Each number is 50 + 12 x the weight over its row's rms, rounded and kept within 0 to 99. Layers, rows and columns count from 0. The size before them is the row's rms in percent of the matrix's.

# layer 8 attention output (transposed), 256x256, rms 0.156, rows 43-52,107-116,170-180,234-243, columns 192-255
100:48 42 47 40 44 61 85 30 35 48 43 58 59 40 59 76 40 65 36 71 72 36 29 54 11 44 47 34 49 49 36 48 37 59 72 52 62 61 51 65 45 50 47 65 37 35 20 45 27 40 49 37 58 49 45 28 42 49 48 51 32 42 46 54
096:61 51 46 60 42 56 38 55 52 54 40 52 63 66 35 44 36 36 59 58 63 16 44 59 63 38 60 37 61 45 65 56 61 68 69 33 50 40 49 65 38 44 30 54 49 57 30 39 44 51 60 56 53 56 51 47 57 33 58 41 63 33 47 47
112:55 68 56 46 51 54 58 47 42 38 48 59 71 28 41 53 41 53 46 31 47 30 79 41 66 49 53 47 60 69 51 47 59 59 57 55 45 48 53 45 34 68 37 36 48 44 39 41 64 27 51 59 40 39 59 56 45 37 48 59 65 60 47 47
093:20 31 57 66 49 58 46 45 51 65 32 60 42 28 29 52 59 24 47 36 55 38 66 70 53 52 53 55 76 43 55 47 52 47 36 53 60 40 63 38 53 43 45 66 38 84 31 55 47 62 48 67 56 53 47 49 45 38 58 40 23 55 43 57
100:72 53 70 53 46 49 57 57 54 50 58 41 43 44 25 53 44 55 65 61 60 60 46 66 54 44 52 41 34 52 50 46 41 36 58 56 14 49 41 43 47 32 55 52 53 48 61 56 38 46 67 42 54 69 32 60 62 57 49 34 77 53 37 54
109:33 45 53 38 53 57 71 26 57 44 39 82 47 50 53 34 45 35 45 47 44 54 59 47 19 51 36 40 59 55 38 39 53 58 52 39 54 53 39 40 51 66 37 57 62 38 54 56 42 17 45 71 35 51 51 65 39 75 85 47 59 50 36 33
098:51 41 49 42 53 25 44 64 50 75 32 48 27 60 53 55 44 72 67 40 60 40 58 58 51 35 32 49 52 69 49 51 35 24 35 57 58 63 56 31 43 34 42 44 51 64 59 57 57 57 56 35 57 59 53 66 60 75 39 41 50 58 72 46
103:46 52 27 39 63 36 65 62 33 65 46 70 48 60 48 46 63 61 40 59 61 57 61 42 33 49 40 42 47 53 50 52 55 44 55 62 41 42 60 49 54 42 56 62 32 48 62 59 64 55 37 44 49 70 70 50 33 52 76 43 65 31 59 60
108:39 64 38 46 74 50 47 52 50 66 61 38 63 46 63 48 58 44 30 63 60 45 47 21 62 38 44 38 58 56 58 49 57 60 44 41 62 51 26 55 49 26 38 46 29 46 57 69 48 46 49 43 39 39 72 42 63 33 45 59 43 52 33 59
093:47 62 37 82 62 62 56 31 50 68 33 66 67 51 37 43 45 56 32 53 45 77 63 49 61 43 62 63 57 52 59 43 41 44 50 29 42 58 63 53 73 49 51 54 40 67 35 47 44 49 70 62 44 70 66 36 56 58 45 70 48 49 75 41
098:60 40 41 73 53 34 44 34 67 46 48 58 36 47 46 37 49 56 36 43 51 56 54 66 47 61 40 64 26 51 76 58 57 57 53 26 38 41 61 47 62 54 47 16 48 51 62 44 56 46 62 70 56 36 62 28 67 72 39 46 66 45 35 49
100:52 47 48 63 49 37 54 45 72 51 45 49 31 41 43 61 34 44 68 62 49 57 36 46 41 49 49 34 44 56 47 41 55 34 54 35 59 69 52 54 69 53 50 35 32 35 55 61 54 50 61 40 41 30 70 53 31 60 62 51 62 43 46 38
103:56 63 40 38 37 57 47 41 35 58 54 56 58 44 55 49 53 54 44 43 56 59 45 59 49 21 32 48 51 50 34 45 46 66 30 72 72 57 52 47 63 47 38 61 59 69 59 41 61 52 63 75 65 68 43 59 41 59 38 37 72 45 40 51
100:45 43 70 26 52 24 48 34 47 48 36 55 42 67 39 61 48 64 37 48 38 56 58 41 27 54 35 47 42 51 43 29 51 69 41 49 39 68 60 34 64 36 54 38 68 46 58 45 46 51 58 39 67 59 68 66 41 30 68 40 78 59 45 51
101:32 47 08 52 62 60 50 48 45 33 56 45 68 58 54 52 31 55 57 41 47 56 37 64 65 46 56 61 42 43 55 63 65 58 37 54 33 50 36 59 44 51 27 51 37 40 56 53 39 69 87 24 77 58 56 50 27 53 50 59 34 32 60 46
100:50 40 35 53 39 44 40 61 45 67 60 67 50 19 46 45 44 51 70 31 40 29 33 55 43 56 50 65 47 59 60 73 48 63 46 54 40 40 51 57 53 60 67 44 64 51 57 33 46 67 44 54 61 26 49 52 51 37 61 72 51 40 45 57
096:66 27 33 56 39 50 42 52 34 49 60 63 72 35 40 31 43 41 54 42 31 41 57 46 40 41 59 53 40 38 43 74 45 56 90 56 56 49 41 53 37 59 76 56 56 53 32 59 46 52 49 64 51 48 60 51 43 53 64 59 33 39 33 35
103:57 52 55 52 43 72 45 33 52 44 72 64 36 61 43 42 52 44 36 52 58 54 49 53 64 44 26 73 38 67 40 36 64 54 53 71 49 67 27 46 60 33 42 39 57 62 69 50 33 40 57 90 57 56 33 33 60 45 42 46 53 55 53 54
095:64 50 56 66 57 31 52 45 34 39 52 60 46 05 21 54 39 63 23 33 35 42 50 55 51 29 71 57 59 45 67 57 57 44 48 44 67 54 70 42 57 54 58 64 36 47 67 40 54 60 53 48 52 52 49 48 43 64 53 46 47 50 51 73
103:59 48 45 57 37 46 32 52 49 31 61 61 38 47 56 33 41 39 44 45 53 31 50 32 48 35 57 66 65 49 25 57 60 36 57 85 67 41 29 27 59 62 61 46 34 57 64 58 45 52 23 38 40 45 36 71 54 53 41 28 68 47 51 53
100:53 47 56 49 54 84 68 56 39 43 53 61 50 65 44 51 52 51 42 40 17 58 42 46 59 70 44 43 39 46 73 76 49 45 67 56 34 40 46 44 49 57 71 50 48 43 51 59 63 42 57 35 34 58 41 57 57 69 31 38 71 47 47 34
097:40 41 69 48 45 58 61 54 40 60 62 59 34 46 51 54 62 30 53 43 41 69 28 35 56 39 53 37 48 51 51 14 31 51 14 77 51 38 62 41 47 41 57 39 53 69 47 35 31 38 63 38 40 62 47 39 51 47 68 69 63 46 47 47
098:42 58 52 33 55 56 71 51 41 47 67 61 49 45 53 67 48 54 49 30 32 60 58 33 49 64 47 49 57 59 46 52 42 48 47 63 48 40 49 52 48 50 64 62 74 44 73 26 52 47 58 43 34 52 50 63 56 55 55 28 45 71 46 65
086:62 64 52 77 73 25 32 46 55 33 42 55 55 54 62 42 46 53 54 36 46 28 54 53 50 49 64 49 50 58 50 50 52 34 62 33 41 49 43 62 66 51 68 40 53 64 56 66 52 66 23 54 39 41 47 69 59 58 55 51 39 43 55 50
097:66 31 58 80 54 64 48 53 55 55 44 49 49 47 53 57 43 55 59 43 56 60 54 39 27 92 46 52 24 35 51 66 47 60 62 60 48 61 43 61 53 76 80 51 53 39 46 48 34 58 58 53 35 47 43 59 57 53 45 49 47 52 52 46
098:56 47 72 35 38 78 42 42 57 42 55 60 53 63 65 30 60 38 67 88 56 37 62 33 39 55 48 49 54 38 45 24 44 23 62 71 66 57 34 53 47 54 74 50 50 32 45 30 72 38 43 31 36 30 41 59 59 65 43 35 48 38 49 55
097:53 47 54 57 46 44 22 50 53 38 49 47 67 44 35 50 47 70 56 52 47 45 48 46 63 61 56 44 48 27 49 63 63 47 51 60 52 53 82 64 48 77 54 49 53 66 44 66 60 56 60 75 57 39 48 40 51 56 46 44 44 36 31 39
119:38 49 45 39 36 70 51 54 40 49 47 64 26 66 33 64 44 47 47 70 62 47 59 43 40 50 35 53 41 70 38 48 38 49 56 61 52 33 50 49 54 60 43 29 51 50 42 29 74 32 59 43 48 43 48 53 60 40 47 57 58 56 48 46
092:29 75 49 53 43 59 66 46 44 31 53 42 58 60 62 57 39 43 58 45 35 47 30 38 42 51 63 52 81 59 28 40 33 56 58 58 43 24 53 56 59 37 57 52 77 44 41 54 26 38 69 41 48 64 36 68 32 69 40 62 34 52 55 54
102:50 58 31 52 57 59 31 46 51 65 54 55 43 31 55 63 45 46 35 42 42 24 45 26 51 38 60 45 58 38 71 55 54 33 43 39 51 76 61 32 43 59 60 45 16 46 54 54 46 44 38 86 46 46 44 42 87 43 63 53 63 52 62 27
107:23 44 77 41 42 43 47 43 36 36 64 39 47 58 68 37 53 56 60 29 80 30 39 62 41 44 50 37 37 46 51 48 64 48 39 29 53 55 55 44 40 51 24 43 60 66 43 43 59 62 55 12 52 42 60 36 55 30 64 63 54 70 56 44
102:67 50 63 35 56 57 31 60 33 37 38 61 38 55 53 77 37 52 50 44 75 42 69 64 53 45 55 56 62 32 50 54 59 44 70 42 38 45 61 57 37 38 50 35 56 54 71 19 34 47 51 30 60 59 68 48 47 46 56 45 36 54 41 69
096:60 46 39 57 55 61 48 54 71 50 36 43 63 72 40 36 52 59 21 60 57 53 63 45 54 72 65 56 61 52 48 92 42 44 48 53 46 34 35 50 49 54 57 69 51 36 68 46 64 64 39 68 48 61 49 44 45 42 61 50 48 47 72 61
099:50 55 52 54 63 60 59 43 56 71 60 25 44 43 57 63 63 53 44 41 49 59 30 45 41 31 43 55 45 65 55 42 50 56 53 62 40 52 53 42 28 71 37 55 36 72 38 50 49 37 57 42 47 49 41 35 51 54 48 61 52 44 59 51
095:52 54 56 49 46 45 62 49 40 45 44 54 51 57 53 33 55 51 59 65 53 36 39 38 51 47 41 68 52 49 45 59 68 36 54 24 50 46 46 47 52 43 62 73 62 49 56 53 52 37 42 57 57 49 57 41 37 33 60 54 46 51 40 55
110:46 48 40 29 58 66 56 41 58 40 61 61 29 42 56 49 53 48 65 58 53 50 59 39 39 42 59 60 51 54 33 65 69 48 57 31 26 37 51 54 36 59 49 39 28 33 50 48 63 38 37 77 40 57 26 52 64 62 68 60 47 47 70 36
094:47 51 42 37 41 55 58 47 43 59 40 38 33 72 48 52 68 57 42 28 61 36 72 45 48 47 54 53 45 59 50 56 24 49 57 41 73 55 50 63 56 48 43 55 60 39 74 43 38 43 45 66 43 42 59 34 64 48 66 38 60 61 46 29
103:49 37 72 64 55 73 54 23 43 42 29 35 42 49 59 75 49 48 32 47 74 52 31 50 51 42 67 60 57 49 48 25 36 47 49 41 62 26 53 74 43 43 37 52 25 39 26 33 66 42 56 47 52 47 62 31 55 36 38 43 43 50 76 62
096:53 56 48 40 61 59 71 47 60 57 60 55 51 54 57 55 55 46 33 45 60 52 54 40 61 75 62 65 55 50 53 64 48 63 30 55 36 43 42 53 48 49 55 69 35 38 56 59 36 55 47 84 35 61 35 50 64 46 55 39 45 59 32 59
101:52 39 60 58 36 53 58 41 69 56 54 41 59 47 46 43 59 45 57 74 62 62 47 68 57 57 49 47 45 47 57 41 25 49 65 17 69 63 80 46 39 70 45 65 49 57 45 42 64 47 50 35 61 37 34 56 61 62 40 46 64 51 50 46
090:61 21 72 48 47 37 67 51 65 42 53 54 24 61 53 40 60 45 72 48 50 49 43 37 61 71 36 49 50 45 50 52 50 37 50 42 35 44 73 58 47 51 47 40 66 46 22 51 61 66 54 59 39 64 52 53 56 63 28 47 66 45 45 45
# layer 8 attention value, 64x256, rms 0.136, rows 43-52, columns 192-255
100:64 50 46 44 70 47 39 60 66 41 32 82 52 43 37 45 50 38 40 47 71 56 50 61 47 15 45 47 72 49 50 43 64 35 46 57 37 55 64 55 56 50 42 55 44 55 50 53 49 15 40 47 61 66 37 57 58 32 57 69 53 64 56 50
091:65 49 51 47 56 30 29 43 45 42 36 42 81 47 67 38 58 47 51 69 77 44 59 58 44 56 56 57 43 61 57 51 29 50 53 37 28 43 73 73 41 55 43 44 56 55 54 37 42 61 58 47 44 80 48 62 21 56 48 85 64 38 71 47
098:64 30 49 57 49 66 36 50 31 31 48 43 64 73 70 55 50 40 47 39 52 42 50 52 34 51 45 40 45 38 36 73 54 67 59 49 60 69 30 47 58 47 57 42 49 50 55 56 52 59 36 58 45 54 56 32 49 59 44 37 27 68 54 52
094:46 41 33 63 51 33 57 60 45 44 31 59 65 66 29 41 42 46 28 27 35 40 37 48 47 43 61 39 50 60 41 36 38 53 47 45 63 57 57 64 49 60 38 50 35 36 54 50 41 40 75 61 48 43 74 57 44 51 45 35 26 65 52 64
099:43 45 68 32 57 54 74 51 61 59 42 39 43 54 58 52 67 45 84 60 45 63 52 56 50 52 56 55 51 67 70 41 42 40 66 29 55 46 60 56 54 52 47 60 55 48 50 29 53 48 69 43 43 45 47 43 43 46 20 62 62 53 55 59
107:59 33 67 67 35 39 45 51 54 58 59 38 65 70 50 26 47 35 63 58 37 46 62 73 42 48 54 55 44 43 43 46 54 42 61 47 52 51 40 51 55 50 46 47 42 44 65 72 53 44 46 51 61 40 51 53 57 52 49 54 56 34 57 18
104:34 64 52 57 58 51 51 71 53 46 61 61 45 34 52 27 53 47 51 47 51 39 50 37 30 46 42 52 47 80 43 41 65 58 15 65 51 53 62 57 32 67 67 58 61 50 47 64 55 36 45 56 49 43 44 65 69 49 63 40 46 49 47 25
100:46 31 39 62 51 54 47 37 76 58 61 36 50 68 48 50 58 52 32 42 66 30 55 54 35 56 78 70 52 51 44 57 56 55 54 38 76 64 56 35 44 44 53 37 46 59 49 50 68 62 61 49 68 49 36 46 34 47 50 50 58 57 39 65
111:55 54 64 49 51 64 50 46 28 56 64 47 36 54 45 42 58 53 52 35 55 63 81 50 68 58 41 60 45 59 45 61 48 50 40 41 32 52 36 37 58 26 40 55 47 39 46 42 54 37 33 54 53 36 65 32 59 53 41 46 37 64 33 71
094:32 39 75 48 49 43 60 55 53 35 46 63 56 47 60 56 59 36 57 56 29 41 45 54 55 57 51 30 73 46 38 61 46 49 21 56 75 39 52 49 40 32 39 50 71 55 53 29 38 21 32 48 30 46 37 42 45 68 61 39 43 54 63 46